Weights of a small GPT-style language model, trained from scratch on English Wikipedia: MLP 896 GELU, a variant of SOAP for these matrices.
Each number is 500 + 40 x the weight over its row's rms, rounded and kept within 0 to 999. Layers, rows and columns count from 0. Numbers have three digits each. The size before them is the row's rms in percent of the matrix's.

# layer 2 MLP down, 224x896, rms 0.108, rows 25-223, columns 336-391
098:544519429550479504547486504497499468448510474540474517524538530492443424493440512417494504435494536452497444467494448390530525535486447516565486519475522538504401504485
100:506520530491533500584469467491497484455495521497483543505522505514499484451515478497523497437526425623480458471499448604461529460563477519475386463497473440565481522486
102:547398506495471467535552498456577530527481488520515500520513541510511498524503426516555527508531572424467495485532579443562512449447510481519516478488460520486483518504
105:475532484548519531465497517547513546511534413533528545504542573531517490504552535483548556489527520460487478478509499497634417558430482460627452462453546466444477586434
101:540523487525490465556499499522537471497486484461515506496552428502486475534514520484424449604481480478575487499465516474425567541507457465445490481455502531376474497518
100:546495488508447388480445488464501491464494494437508473499521552505493487528496505545607434470521496550471485477488445507522509493478470551411547547527468565594506453497
106:523549508451534525465517514503500532507516555582624496438515447504447538535508468547506466460442511451510515493575490552418427465430495476465446539510528436509508434525
105:526536439518508483514498517494558445457546492616479489418492493543501465534467482486518536499507493506417481515492513510456438486539493535492530497491588468497531518459
100:485556484576565517417496549467536476454493500511457513499500414467511455506463554537537519499450548547562454589475477482430514455487477505522497476488491465573567489484
095:471552524444449609531453494542512558486499474392453525485454475501489521493474513556514429542508455562547545535570507562494556521540535470462484544462404490436518501539
102:499526450552483445545488543477506501514494535485466481464577443505532445497455478493509480467505551513544532508503425511464399511439499481368498506464464504535433504469
095:549511550514536445490514457509467529547488462427540496411539500498467566476478511498538414533478518555481450450480449473499568452404487503486535479578485505532559525603
105:517500535509456410510503464454469512467481513461516477500427538523435456536493520466449522475452403493438471523495539544502564559502464511517444525460462470565600502542
097:445586480543479518515489524532506481452369475478484573519508479507531558577472498481462479550560506551462479485441456427526584481489533511498495471471415486484487492525
102:556510515447499535470531490425472504531453539562514456543545468542570460503457599522506513489554462470446524441590458532397463472518497483531535465433517495494479558518
101:452476450475498464602506472528551512463563408545436455482512494478547480535430459420526478501453523577481525492479523471476532501517496575470530501466530482537503486504
102:420490492473502515500507477436516539489517542438442607526558517496553555485553473570443502533563532529446568501489505460541455466523442515431481542560504515507488482477
108:509448532530540511480505498590560562581469487521483405540553503503489519447460536531468497522514370500563476440439550464474477427482476595514430542466495521482511418554
097:548508530450528538473420504512558495496534437434451501422481495507542451459498526542536504532535507510510515518524579561490503526548514496552499484462472522510515475527
104:574490470478499578450465578435553475480522535475508482543527495503446484432511430472510569513482628516412492493567469499497518480427480525540531503438440539487481458547
098:463441471468536506444515506598434476501552466552536438539470500555518480552516458478508470529422584532482477484418543564589475563504544535516430546492527440513573434505
094:557516509447522488455509481523490557416458529443515486535479488473500431518483484481476543451469530411468516496453534481513481597477525486524459557526440543493514443490
105:490516490544468478468532571467426514496562481581472492526472484452513517509484501478411463504475514520428543538503502615503522582480443545557494581372554488533544511508
103:439510494603512467470466537552459525547485561433490506479555503416504524487535500517526428392543501512527502547467522427532537488443507452530556515545508595504422477526
098:450459546533569524506472441451457570489434502478490534452508551516518577510515445530452487519523545437472543501549515478462466549491499555470497484526438517495595412484
100:513510485500516437458495569536523544411472519479503501521465509447574496620524494498403518453584519471431517485463497534540517516542529491497495517444593463471475553407
097:518499561577488463480521529544497501531538481555460497516478453488457505470507490498473509498477509461570489479502459500586555619569501518434451460494499497490519607472
098:531432521479523441509422452513526496475513470464476453541467543445553446500521570530587457575471455448518492454492440565481637460574456555497516585471502456410559506448
094:469611542441557542533489504477543469551549563531498550431512488536511551527562535538428514504459449576462481494501495513480485512538530552469488551544500479528497473482
099:558489527500510495493523471522501525474512451463502557542467500525564495506546635562517482487442493465533500494452495540450461513455533551516521501511542431503515464513
099:513535483550499436526447478489493575511490533523576513469428509493544445571551478528587478522548460429543484490475564531499498559499435514478495523489516529476530549490
098:504482556518565484517512536504513431507466545487525505537415439540498500473545469431531470458594556591465496481467520478515412477525503572490521498492525528405487540525
103:495529513493550504587586479466555503553483440576443543573533429462491486519417523493491486462510536487514527499515391521444489491482561445448505539535565532625412486496
098:467524505533486487528461499540466503487563504582451483499534453489411524476443469513507603491456436466491561426511509510481553551474551458509497496459507458472480506509
097:476497458513543558504495502539513506535479583494535490455500417521471500415509475442514466478543476510567476457601539602445432453495515488485468396446482405478514466556
105:485522451548500470568462504472481479446529488516470465441489454469508442497440550491502485419443588538475446503551511480406487457494552501500475459464507430451554497462
098:481524493557522483439483496497483479503511475545474465469524521517575502471456408518563553475538488482459506464473443472466543537536472484533531513543476501430465521476
099:499500517576413512529513559500442463557522597503491510552481462424521463414543526506482432513573536505483507598591463562445428482492500457463475548540476521540453461482
102:501477447510500566494471452569554460510511471450493482471504511430545541484446473526499508493536404467569523555467421422505517398513451489492485483599494547513480407502
100:496564464438586500431540459494459557510455418564482470532556576542502508538459465555484437522467448438507518476484485517528512536536508475505496470497513439525532481534
097:553521484508491479483472490496539548479530459515535467501529477483514485443494487505477463462493542573503453598507431443530444488475522501479534520526474519441529536424
100:500558429477497431515482418528433485487494510486519409579513476478514485522514553490525540517474480472455524471532520503579398534467544505546479499562509484524505555525
094:485471514452475525500492556524472479500469528474503502562471509503489531531456471503544514470494469538544476465466463491528512489503539459529490524551579442530424569470
102:606516525493499556518432526544511508444516499510523528521522547459464548531453508441509534403497525452572455460503483439430498470500534542562526576456450481433539560486
092:446461434479452474539482484502471523531525474508493517514533469477448464510500503446500451595434561509484541464513574447499479549456507466496566465577410467518602495570
098:575462506514496465517544502459564591515507519541492497514493534484550499437496501525496514560531447483449491500517448510501505521505559513546478526440468521601464498533
102:563506473505572476513493502526454441518479530543507500404557504465536480437499443451462482496520471461442496531495525593539450598465521503495524481481548558574460501508
101:513501458530527411515472577493540532512535506537523522522510511499614515490534578478463489426515479516472535477486494513497534525549441592592467528476483537483440580538
098:537542490545497427479524505512495533555503568526485495430552477475460481482433529535534459496507508609578593427462513497430464489537535499425531527475522501512440535517
106:579487479472525538520560529507482519439498540518482442488502561434497480495475407535465525487555496473529417553498509545504483490463499523478450526519543501529513544442
104:526561552503537514545498531518511570448489537562523506534527465504563494496518483506498525466496396429487574479439477453506547493601493515478438454542529535519505502547
096:407524524490502453550537519563440498514553460506501487571473467521472526543461556473447473560560523533529533492515524519498427506549529488541499478467500480486567523601
097:501549520530531459431446529536550512451462546490535574479541525516491578604486416543457505487452449527465448440479555505500507484544507502504507561548480506529421570535
106:466472501481454446457518496517513583489599464534535545489410414517516512540504477494506548504444533527512478448453544471498548471466572452536493490542556497450489522510
103:410559541468571449508495539484431525526581478515556535483466504521452484538495525403588488543475548522516485509475561459466490561546472527507506462472487509568504483466
105:485523461491434491513530476504494563469489509528523438516608584493538437475526467527552538498516453422463516533479526587470472489537548493494500491538510509424497544502
105:503500533467488602565448498484450461556467461425497504537432592549515534478485561435532496535550472493489468483508480498512502530444480528505497525553490449589416547528
090:526488464512408470455480482494522569443470451446486507538555485462515465564414518484570449492454533550451484516522489450432531470508526524491445558461562512567441557524
102:479471523541485571457515407509518491515526479500449494489494465537519550463428450542452517523495522450533538415519570550460543478515516469434550571555413502543531553518
105:537555488469503501580471478515506508521497491482443478465470495461489496450448462482466437544498528562517536545463392397471439573525510512564500525510514498519529551453
097:434422511452434495441542506524518507502553528506450526523473498478482536524472538501470440518527539488483490494552508538540483405506444555458497528490515445496512470484
103:478471528500519522493543528490511497549497509436510472514491542493573501568492427541489437604505613554472459520497487457506443419546522536505480454434526477501470444507
099:444476546561504519543474489467537441522505459505548516518467434485500474503502502429430565533464471557476563492479531529548481497427516508540508579416466506478492484509
100:497481455508455506503479506477476487518452551495505554548482570457535454546510531502419510429505493555536468489563436493482496476491556476461490560464499566501526445414
094:441540438556508512458469498450499511385467482498489500502464462486525503431525567448519445518545522524533563539495491565455482465533517471493592528516566442465478503450
099:445410514481438479533459448504465538493472460487523485508508477530502524481558493598507556497500481415527469459488526504541518484463482484577522467471436537480513418523
097:467493468486551514569417543541568502494510470569571501501585465509514441467516463526485488542496588473488514521497429577542413522507537529500479479463473482503464563439
101:494528459459549484586461453504489548488503502482447457540470495532518527591521482503492434485476533472538403525442498428481545496461541419513464523526534454589540555524
095:513518544471517582448482442539486564450472562508505532453449510481445473527465542515491445495484502425496492469562483474552524479541516487446473524546497511527448486468
096:491474475483492559510523473528464458532487604606471475471521469473550541532426477543543488408485474481485582568535387525522531454475465493519551588545498482507423471501
096:473537477479488406491507499496547452475550530466477544525444406482536504523519521494480515476454508495453525505459494533474486475449485490500525433471501477533544557532
099:565442475508520440426498488527479494573584472468501487496512475471541526533506522499484529517497504530535491448525556468520598476505465494483442510524441507466506425523
093:453545551432562480565568532491402559580553494542547582504530460464571489464520513477517570487481495603483510416474477457481582559525484462544580487460420437509612483579
099:537497478548440574549498485469532451449524489514482492505497529540576495426507495522528485433532505464446417481514494468494535503566526535515468424540570549441575624468
096:549459510514436561494536492457493502548473558475502555554513492462560491436498471583578505537469428462521478411540368473460486428496429502522445561500487496544506481522
099:497430550505487565557535518516467547469532562539512526514553506458492548474529490560458494441543561601526485502436477451484460534533554517494487491465494487481469521426
101:557536521519540538528535451517459607507562508513477491505478478578489439458534596497457493602458457481454522543506583484512442463507508492485488488549492442487528475491
096:457532538518521521476565507578497476546523451521537548526523420509469469486485409512487532532517547480473541579584458562543485562506431487559531586480517457495535505554
102:476485554510494486495490515507451458549523489491530523575486522524459494488461483505540571495559539555489562488469551493458513477523444537511473546399474516504558473516
103:485460513419504495512500526418512468468519594432481483427479430457518465484534523411434564507539496539530493577527531532429447451443476529483532552485519503530499493525
101:501552478502520495508463512441493530478510476522518469542558467498536463480517538473472530552489510458500537447450455372548487483501438529490456509513458503557426523531
095:521563507437498577563501517497504449508544515468518521452480459498448573498500494565449495471565483487482543472473505495387580482544527503498528474524526484460515532417
098:507499509601591548507555508490585497477524446468555502543450474525539499588475527518539526433596518495481518536569570518533496535498531458540473518521548490483500427495
101:453529536545497481526520492509565560510464521520495533476457553497488488409563420487448493419533521475489471450524596509486526502558511430557488499442476502436542510504
100:411469523515536444443546448515477433476535505476565531493552501534483480468548599546499488600528512453566535416525552520508566506454461450492487492498478523480554493490
096:495536520467528492573537515472470516523480499458454510450524464466539478485508577490502586514440451458521428440494532535404521534490530477587530482491445597526475512471
098:494516521578479532521532518537509496543523515498479417491452451553578508466503488537476562440577539609484548513484479459554520504499498533428460429543501454465430502478
099:400482495525553503532494482450564425505547484545503520461464428494560546585516454552506488470550631590500505513474528493437571412533504474494470537539500400488564563450
095:544492516491568534553482471468457526461568485490465476530542534423507444457512502447485555494467485499495500522547433489420460498525445544526542498498511540535573543508
101:441422498414473516509462478496468471457483496476488489502425502506460555497442543459491496413472448447556485548536496517494528539528549496487522507487530447515609517480
093:502515516489476513541466460530493561472476549507475456501496549484459454501496488509538515489465439472480527482482525492441453523485511562518449527509515493462431525496
103:533475540457571486473486474449574465525480516519498502429540465506470488452544535513493526505504540500488479523468479516511511468505449454472538471481492575467424470512
095:477498541517575567489492505564487537478403553487497524461481600550464508443537525562456464491589556502445548497439560495508483543476512479571480490419438472474501492508
092:493521443530458463532444434450469507500498474507432560490553401477531526575539546521493488480464517544479516565482508532355522486561523490468459567481502533444398484410
104:552495505481475503578506523592528477468514512533510480577511487418518457438493430495524496598478545533493477505459487544468399547545477497525434514465522535561488547461
097:506514532469433472509420516543542552558557427539552483537506484462432509461488511563551517439507446470521531490444521510396522572476522499518504525375528491475483535489
096:529612533451503442541424494505559509452515422464504450425494522498512529497571421474561486479573472591547502502501445517528562518476504530484565510563448490464506483486
102:512476530514517412498454486524511502489542483457468485514520520461487549478482474429513509464486525503535433525487641529507508573543457509447542512477478429442542443502
104:514491520484543459476566471533539475430536477461406438499444454421492490559496507496451447429555566537536536449517519514484539445521550467506499459452518478484490522479
104:571526531489547513446584510491532508469514466476478530528531443563456479455488471475494455475522486461505529554506539515472481516542460513516493517517467437531496568529
096:500505502513466504524511545445563500486478517522517455453534483503458509541513586457450518543476528481448560484513614508458462539462506486501542514584462481539468465436
101:520509488522539535431548498481541520516519514438555471490576507553423550535507512579574500516584528417532473453464544506450527571508568438502529523522519484468530502486
093:495600557428550552576479451524506551451554509502491520441444457528473446516490551484481544405498496497510459484476441451493465430475457545494471543520446445548489592498
097:489484502432553626599515520494522484520542564456535416569467558506457489401518442486488477531550479492492471503447495467536406463528552579533421423478484531527502513524
101:519508493506513544476488522515562595499485533468524407500390458488449503489479535506481500496512553522562502489455374486473393511503446475473521460527530460510485504486
097:517540458510547413483483367528477553545462503576511500495450490529480533500487497544481526447449499502448509575483497446506498599494502500448568498495503535534387422513
099:506469482530535510502512529562434472553490541512534526523504526479570444471407528524486486473516391387495569553473518478485526449477517536501527551526477504550551566502
101:494525506502486553513517530456404487505498508506547570462478436499444470526472456418515468499541395396506526512500493535406543510507456557489510512531469515515480508519
098:555476501545503490424526490477460559453488500528490565467447521488530536490539451460497540447545503429536438472525505479532527498519493484489484556541503511505436526403
100:451458487557483541509489489474489486394457506555534446523533566547583464518484472506572453546522549454452429578577529531521523596535484520452377509559516527486452561430
092:483447511462508479511433566532497485503501562547533507515542511410567556488502520516505483521510553517478492470369538503458507448508421466542500509491493526499505508465
101:481509538564513522576498443551531523525554490490490518457504447541497556544465388497518483470540461540469531562521499612531541551547495491556436472472497490560599501545
099:494544502496491485518520559470461483552500555455498517543465563481598514462508469491504497453559464507538481523508571452512559470543502502504483482447518414447589529453
102:402467470501528476488508476527529490518472530395548488489512441517518483485505488522530509477494504517517487526514619574565573507496507463485494480573442465513519444570
098:547552500507508485423473500452448531452549567467515457508490450542522445490527488463460468483498524459478464532468530496595585512528517484463525488451478493447480446536
101:464503527527454568502513532459482577553539512497576493498450515485570547428526444500550511467470588489558369561482539461488483534467468477545489465488468497532444595506
098:471492517443519530378487486521502562545476524457500494560530527542473447514464558503548509451556414442481458450520451519548561505496563488514495495472491472580499503484
099:503528501475478504539447502520513506420448520449486533486452446548399420419507501605435498447513534506534510471414504509454508502508512547457528538529443493514442537462
101:491511480497490511441516471520430528468471534476482508578553517513481464492556536478524426573447498515479479447515551505441485440443509478471497489502510530478545520524
096:507453478571551552562494514427545518511501455534536499472532528494576507505509513473464516532540513550465525515496501526488492465480456512497463530483495547542431480517
105:512486527519556524511519539390542445511540480552531466505571440516454451565505507495541580533450466467529504553438451489529474465505490521548522501532482475458479426508
098:514566478553520446523490531507537496482491516498471558374516503456507469526488612530451512449476409485461510492470537450502489462492460496522468501511550562476469530505
099:554527511483486558514532483487450482547548560500444494499490478536502440464493568488560445473489508446488529513494501480500553495480455493471480494488506492458555488505
100:476470463539458431586509613454513560472538546464472523560552555473466487529531517528459508427471547501486464554504453502496488487523500537469550555503440562462518490464
102:509499456502456444514494423468494490494485464481514522574515484425504512526532572554493488412543524429516593538443528528439427479510492469452483482539458526477594506511
101:517498505519560504494496523409526482511506508517522468429537523505506519526476511652488509450521420456475458487595416527535512449547513583493512505462399478513529504493
099:573455527502475507519449452514517557511502473516454472538473556487504512569444452502478487419580575444546479545458615439535542504511521499513485488494595495570474509415
100:457492471522498445416425473479495466490429441501496485485500431453478518545506496480510489487514602588510514561522536515483452512539537519472511561527540472508472450498
105:512552494456554525502439472421570605523576503489501511468506510513510468497460467519502505519443365479470476518512499540511532543451448476502472557539612425459494450501
101:433556523477503496478498544511479537516502498482516419474532442511479533491451582530430564537413538475494533515472509503329460489492519459552487466500589516478492505473
103:595578577536446499537534546494523439543493538530466488505532509454539504461512455512503527568504478479496493493511486464573541578531459501518517481451474462480485548494
098:577528543499423458553544527527468510506432500480473436461429545499471512545538492533523475526478531536520528446542551545516474508516502458484564512518522550522448515488
097:496431470442483456463439476472462505576506475544537466445517422472515481472593520525472540553541462618461482474509552539468419500494507472478506476496524486540486516478
101:453554534562540481506468539463526542475491504471523524522451498460551499527501477487527503547474588485568493498494508525504519599543480556509508490474495491441536498460
099:396581506476498534490501456512477543495557489498533486428491544487493509519454519476517555438467522536494526551530474416512469493449529444529440488503547516512537606509
099:487519470523467447445458551588484472504457521566542459453525489438523562468494397458505514544501511425477554504544544588585520495492486507574488445541464472476506470501
094:480472512588494514495456462465478506538571489473486496523557560510493503516548534574498504568487469445467516537569546524562461500500456427498464471488510553520453490525
098:515492462486505452532425438472496516525459520547554461445532455466465521534494458452527573583485480480457522505533508572555485460495494530510498504512536470526435463469
102:549446534418534497454467511472530510458531510486528489550553541544395445430489524537550483493518535483504479457484548548549498527581452500482485525549471500622503487549
101:558490535525490507480528492532470456557432555512484488487548469521509497462536516539454434491477539522492487522528583470391537540501491471393489472500506546502559467459
108:494480508465437447450483522502529510508479552455465539485473465527497497449514433482491467508459595597510593506464536614494495468480470472423528496446531570455542509531
103:493573511511499460459550433477477507491508523435514532533511459503527513516513561546434430407452487408452478602504423483477513455481567519548468543501509474562479506474
098:536472448523510506481541529491551512504523435484508518459510520497518509487537452410473527555587514560548457427504483414509492467458496550571519534445554546499420476519
103:387517537489436503538481507625547422562509468457490522509391577516497469490484499526538476488588557575508522546505589476551505489503482477529534415486467439488543477461
101:486482500527475535460508519485570493499476555419534495516478483515471481493480438464527518458538511502468509496523514500551486494524538499468478486570524477614549449533
102:531380491475495460406490486464499477411479544536505473434503525557492491504508484528480444448469487521537484485521478571539512503544504481456473483478519494556488450451
119:532537486462490474475510443479476472568470556477528534460502501503537517470471478516504541471461423495476505495410517479480466489542530517534542601570472533500494488558
097:514518501445509513452504452470460504463470473568471530570488457552473479544509484533480485481499443525499499523506478528489497441490568579518547566560515521456497474497
099:459418466527484588591479499549436574503437459497456541502416499540447521475459500468532486552471496549481505476466490610561494469498538517555487590515548459500454484525
097:573457537485495572483451501538487423577488467478572493480438528536467462566557500499465489510525439535499562532525487410552496451436493436439509433530452460486445523540
103:493434473504568472491546536505572497564502501530490472474521564474544462551452476515591534562491424516463427467541428485540553455506524486552508495519438479455534486541
102:462544535488482460538452519537524547493543540400553496491510549413485453508509507528504462496436439422508508537547480524558550544433539535485506545460569508599576527495
104:482425481515438444464507507484567455506569475459564477433524449512411452502475538513472525506450469421474434505491608484551494479502468524534463505539569525485507466550
101:517468504531537391519507492473442466520493523431467500544446497528472432448614487528453523514544459414533503501459533504517476518557438506467490565498500564543590508511
106:487569456449543586410472501479498457437593440478553555452446486527497468532531528618461462521466573497544513573489503519537428522457474524562509459481482462460461473473
105:505502504484485526507510540513510457496474573556469476441490549549516506528537515471500480449463406486461453506536556539490537529512452509576489536479524489516404517524
101:543507512473494454479484491483542499474549503568558523473552537478503490481490512579501522465410521457463476436464430557493533478508518490422565477451455502485485564482
100:502485495493496414448468540526535505402475472501472506451448469491572520531462519566396499516443513496552454478491514543444446545552533506532484502519527524477469560477
098:474503520551526456522537409607536510533505531503450499512524518523545546462487564570489517429493435422522520442512569528523497493489475460521567445531531464492442380515
102:537513490506448495459486511500454528526483500473541419467519444484478469487484498409486488527533495537510473632485383538479486550537537491544496484507601479522505547510
099:480452525495459451540467477528466514560565511439555458452522468558510530509614481506515464534540401565445532492444498525487468523546541520492465501468549542470467434542
105:505501467499443535508583506500471525483488500466474440440518439487507514473463486560472528496434574570428534539464558457516483535470475489499556435471569503423561481508
103:516506507452535482457522465491492483565532546487441510506507515546503553529512582523512522478433471541560563451479430491513506519533506526493499465492495568495427471491
101:463508526569611456434540499481523479531532501480460490504474520493508541485540494534526541418466556493469607467475516602600525430498596519512515529502562549468509510493
102:570490460516462426566621442489460470526503486488478517548516508459491487512553561510478525506489513483456510507525432530605459513506513470501462486506500537611506496490
094:501541502512564479529523545541507485474571494425519473627500530452511486493499447494463427498514516466546479495507444477594479450515524438505502443525523461477504475527
099:499567540491550578440512536494475500451499436426541562537429494498491479550483530513546480536426547485474422523549500482558531568566543497528522513472463474419546497541
105:510456508536567455472501509544426577473484508502547474469476470558496473489519528523521559527474455450476429462436507453440555462503473506565509596547449490518544511508
104:488545555452521463486547491452508494577474505535499464539524582487442491476530404470464553410510407431514522466469428496491449503487488530490578478542475449504517492525
108:528585509514494511528547461465451517520508542475496488471553511476488555552507490551499558564534502544494507505491447501532426449597467552354459467489505531510461481500
106:485491440456433415586438520579501505498437510475507530537505486549447441505512463502472481471436449526546607458450569485501494513513519521552475500493441508556492574571
096:568443553499493425475525481514509527500517562560438445449491552533486485548467553493512474502453475537506497436510466527474557545470481577502498455521485490556511467419
099:528514542559535440599491520465494504507508472513498479500503475439507407440484512521529471551476501498477429508520479438486488549548406511491529575443522489407571426539
100:485474536539557458469462479535519533507504481463481506515478552499482471460556511524463527441491626559548453575455456402548434514443510535509492504497528532459420398544
105:590464521569385484504501445487538435479461542497511503488533506514521432518488567539589462548488549516549452541513479462421447519487464491476528484451495442415477522505
096:502515564484557535397424450529448543520504512525553532552573495518514517493504458458448503464501483492469478533492482539536499547437492467519478550509464460443433550504
103:482468505449481516516493567437523462510493412463432469495506520447530456549514494586538566493457554482502478516470490436432547438475516449528471494448498475547563537506
097:473375511590449456491470535479557419458503403484508426463460504406489479473559510557395540517481497448434462498505367449531475431447484441536502499433455494479529488398
098:461525455468455477605510498453556492512523485496515448443501594496487536442545548517529523500513505487478489428493537510580469456487472534481453508506435564489493488460
105:497435483448534552493469544443581544524526513470510568581466452543510512501449479485495586534464405559549501451497591521427505488450519500521508543429503508483479489450
094:433477531472537491550502504514451464502532492575515484511486613521531532533493464583516469596500440497435444558465528515476524481447496556521462638566491615484459470575
097:464521542499540614471541535477540499494472492463555528564513441452459472419490553514525502483487526519498571435522533450449598426491573517534461520491515534476399465533
100:531557497414503566456444489457519478501509566506478554496496575462529515468381431537466506443488570554545589502492468484556487519569549419491509501507436514465536564487
106:574441523459504490508552523512425519492447434542533474490543479425466556509536500489496486468401473571540454504488463479511536535549539560533528536471503476535491479425
097:512554532471454546522452531419542488427480388497509496554487490453495507415494544471519514465488575537500487584483468540441477500449575477475458511555475519442495497491
095:430516537515601525508501519537556534507537496489560535618578460416469482461561550570514457532473494500583533503458475462537480500580480534547478509527458482507528537529
103:433499511440507470542506431549453493556483488549437512567540476528491469497526481514437533492477449492545552522478401520518473477482445522491454419500470496431533571562
102:510550524438458500547550541511555448514513432539509505503520488501439456438437518474564421507483519571517459450470503512474546472434422495515506513457462465539467478461
094:499421501551534486529448460454529471568528546542457459493548550454435452494482514494448474526568452455540438618501428424496552455510523499535506580478463539544447560543
095:454551496586487526512457496493497509481564533539471566487520495482527497490453615455545469513516463446581517447492509473440484612508491538508494459484498457488536557472
099:458464521573508540434528453537493518485485489541520475486498582508489477575450540536459536529593482558497539455550494508541526551498520478521453512472556481480546505512
103:510519519492523546511462425503461553486431439490461455530429493520526522477439482506412513444450516419485568569460556512465545472481447494532465427506444516507524453506
095:505487420474542528484426488467527513442557432537523541495425510507564468480518486439502558522463543530487472430514533535506546523521469427492504442569485437432518509516
096:453476530478518475552550536425572474507585528518478466544506591455481472428431443521500487487476486467502498586508497529500498508471549530513488424477559457499428536536
100:540406495480500512501473534477448491480506418545510469483510546495516531494526483433509509530374516527477470555483547485528524558417437543521542565484536592495475479479
102:533449499506443507444500463457473491519483433496574563529443533510530530593521501416524481411511516502517536495485489470554468433484413448481534519553560497410486541492
106:481534484498568477533509527506458510489616510472474540506594423473527480509493499452470486605453533548543554440450421390494421519529423526526478534465570539488576498543
096:545477490493492576457492408388475547526533518469521471537553511527531544545558477486511481488448479487507390445543585505489513570491524487511507528570420491496502492514
102:480492537516475521557500482485433539564497490522540555532480514512491529525546488547532485575553489510433455458518545545453504504558538548544526469541499457564561430574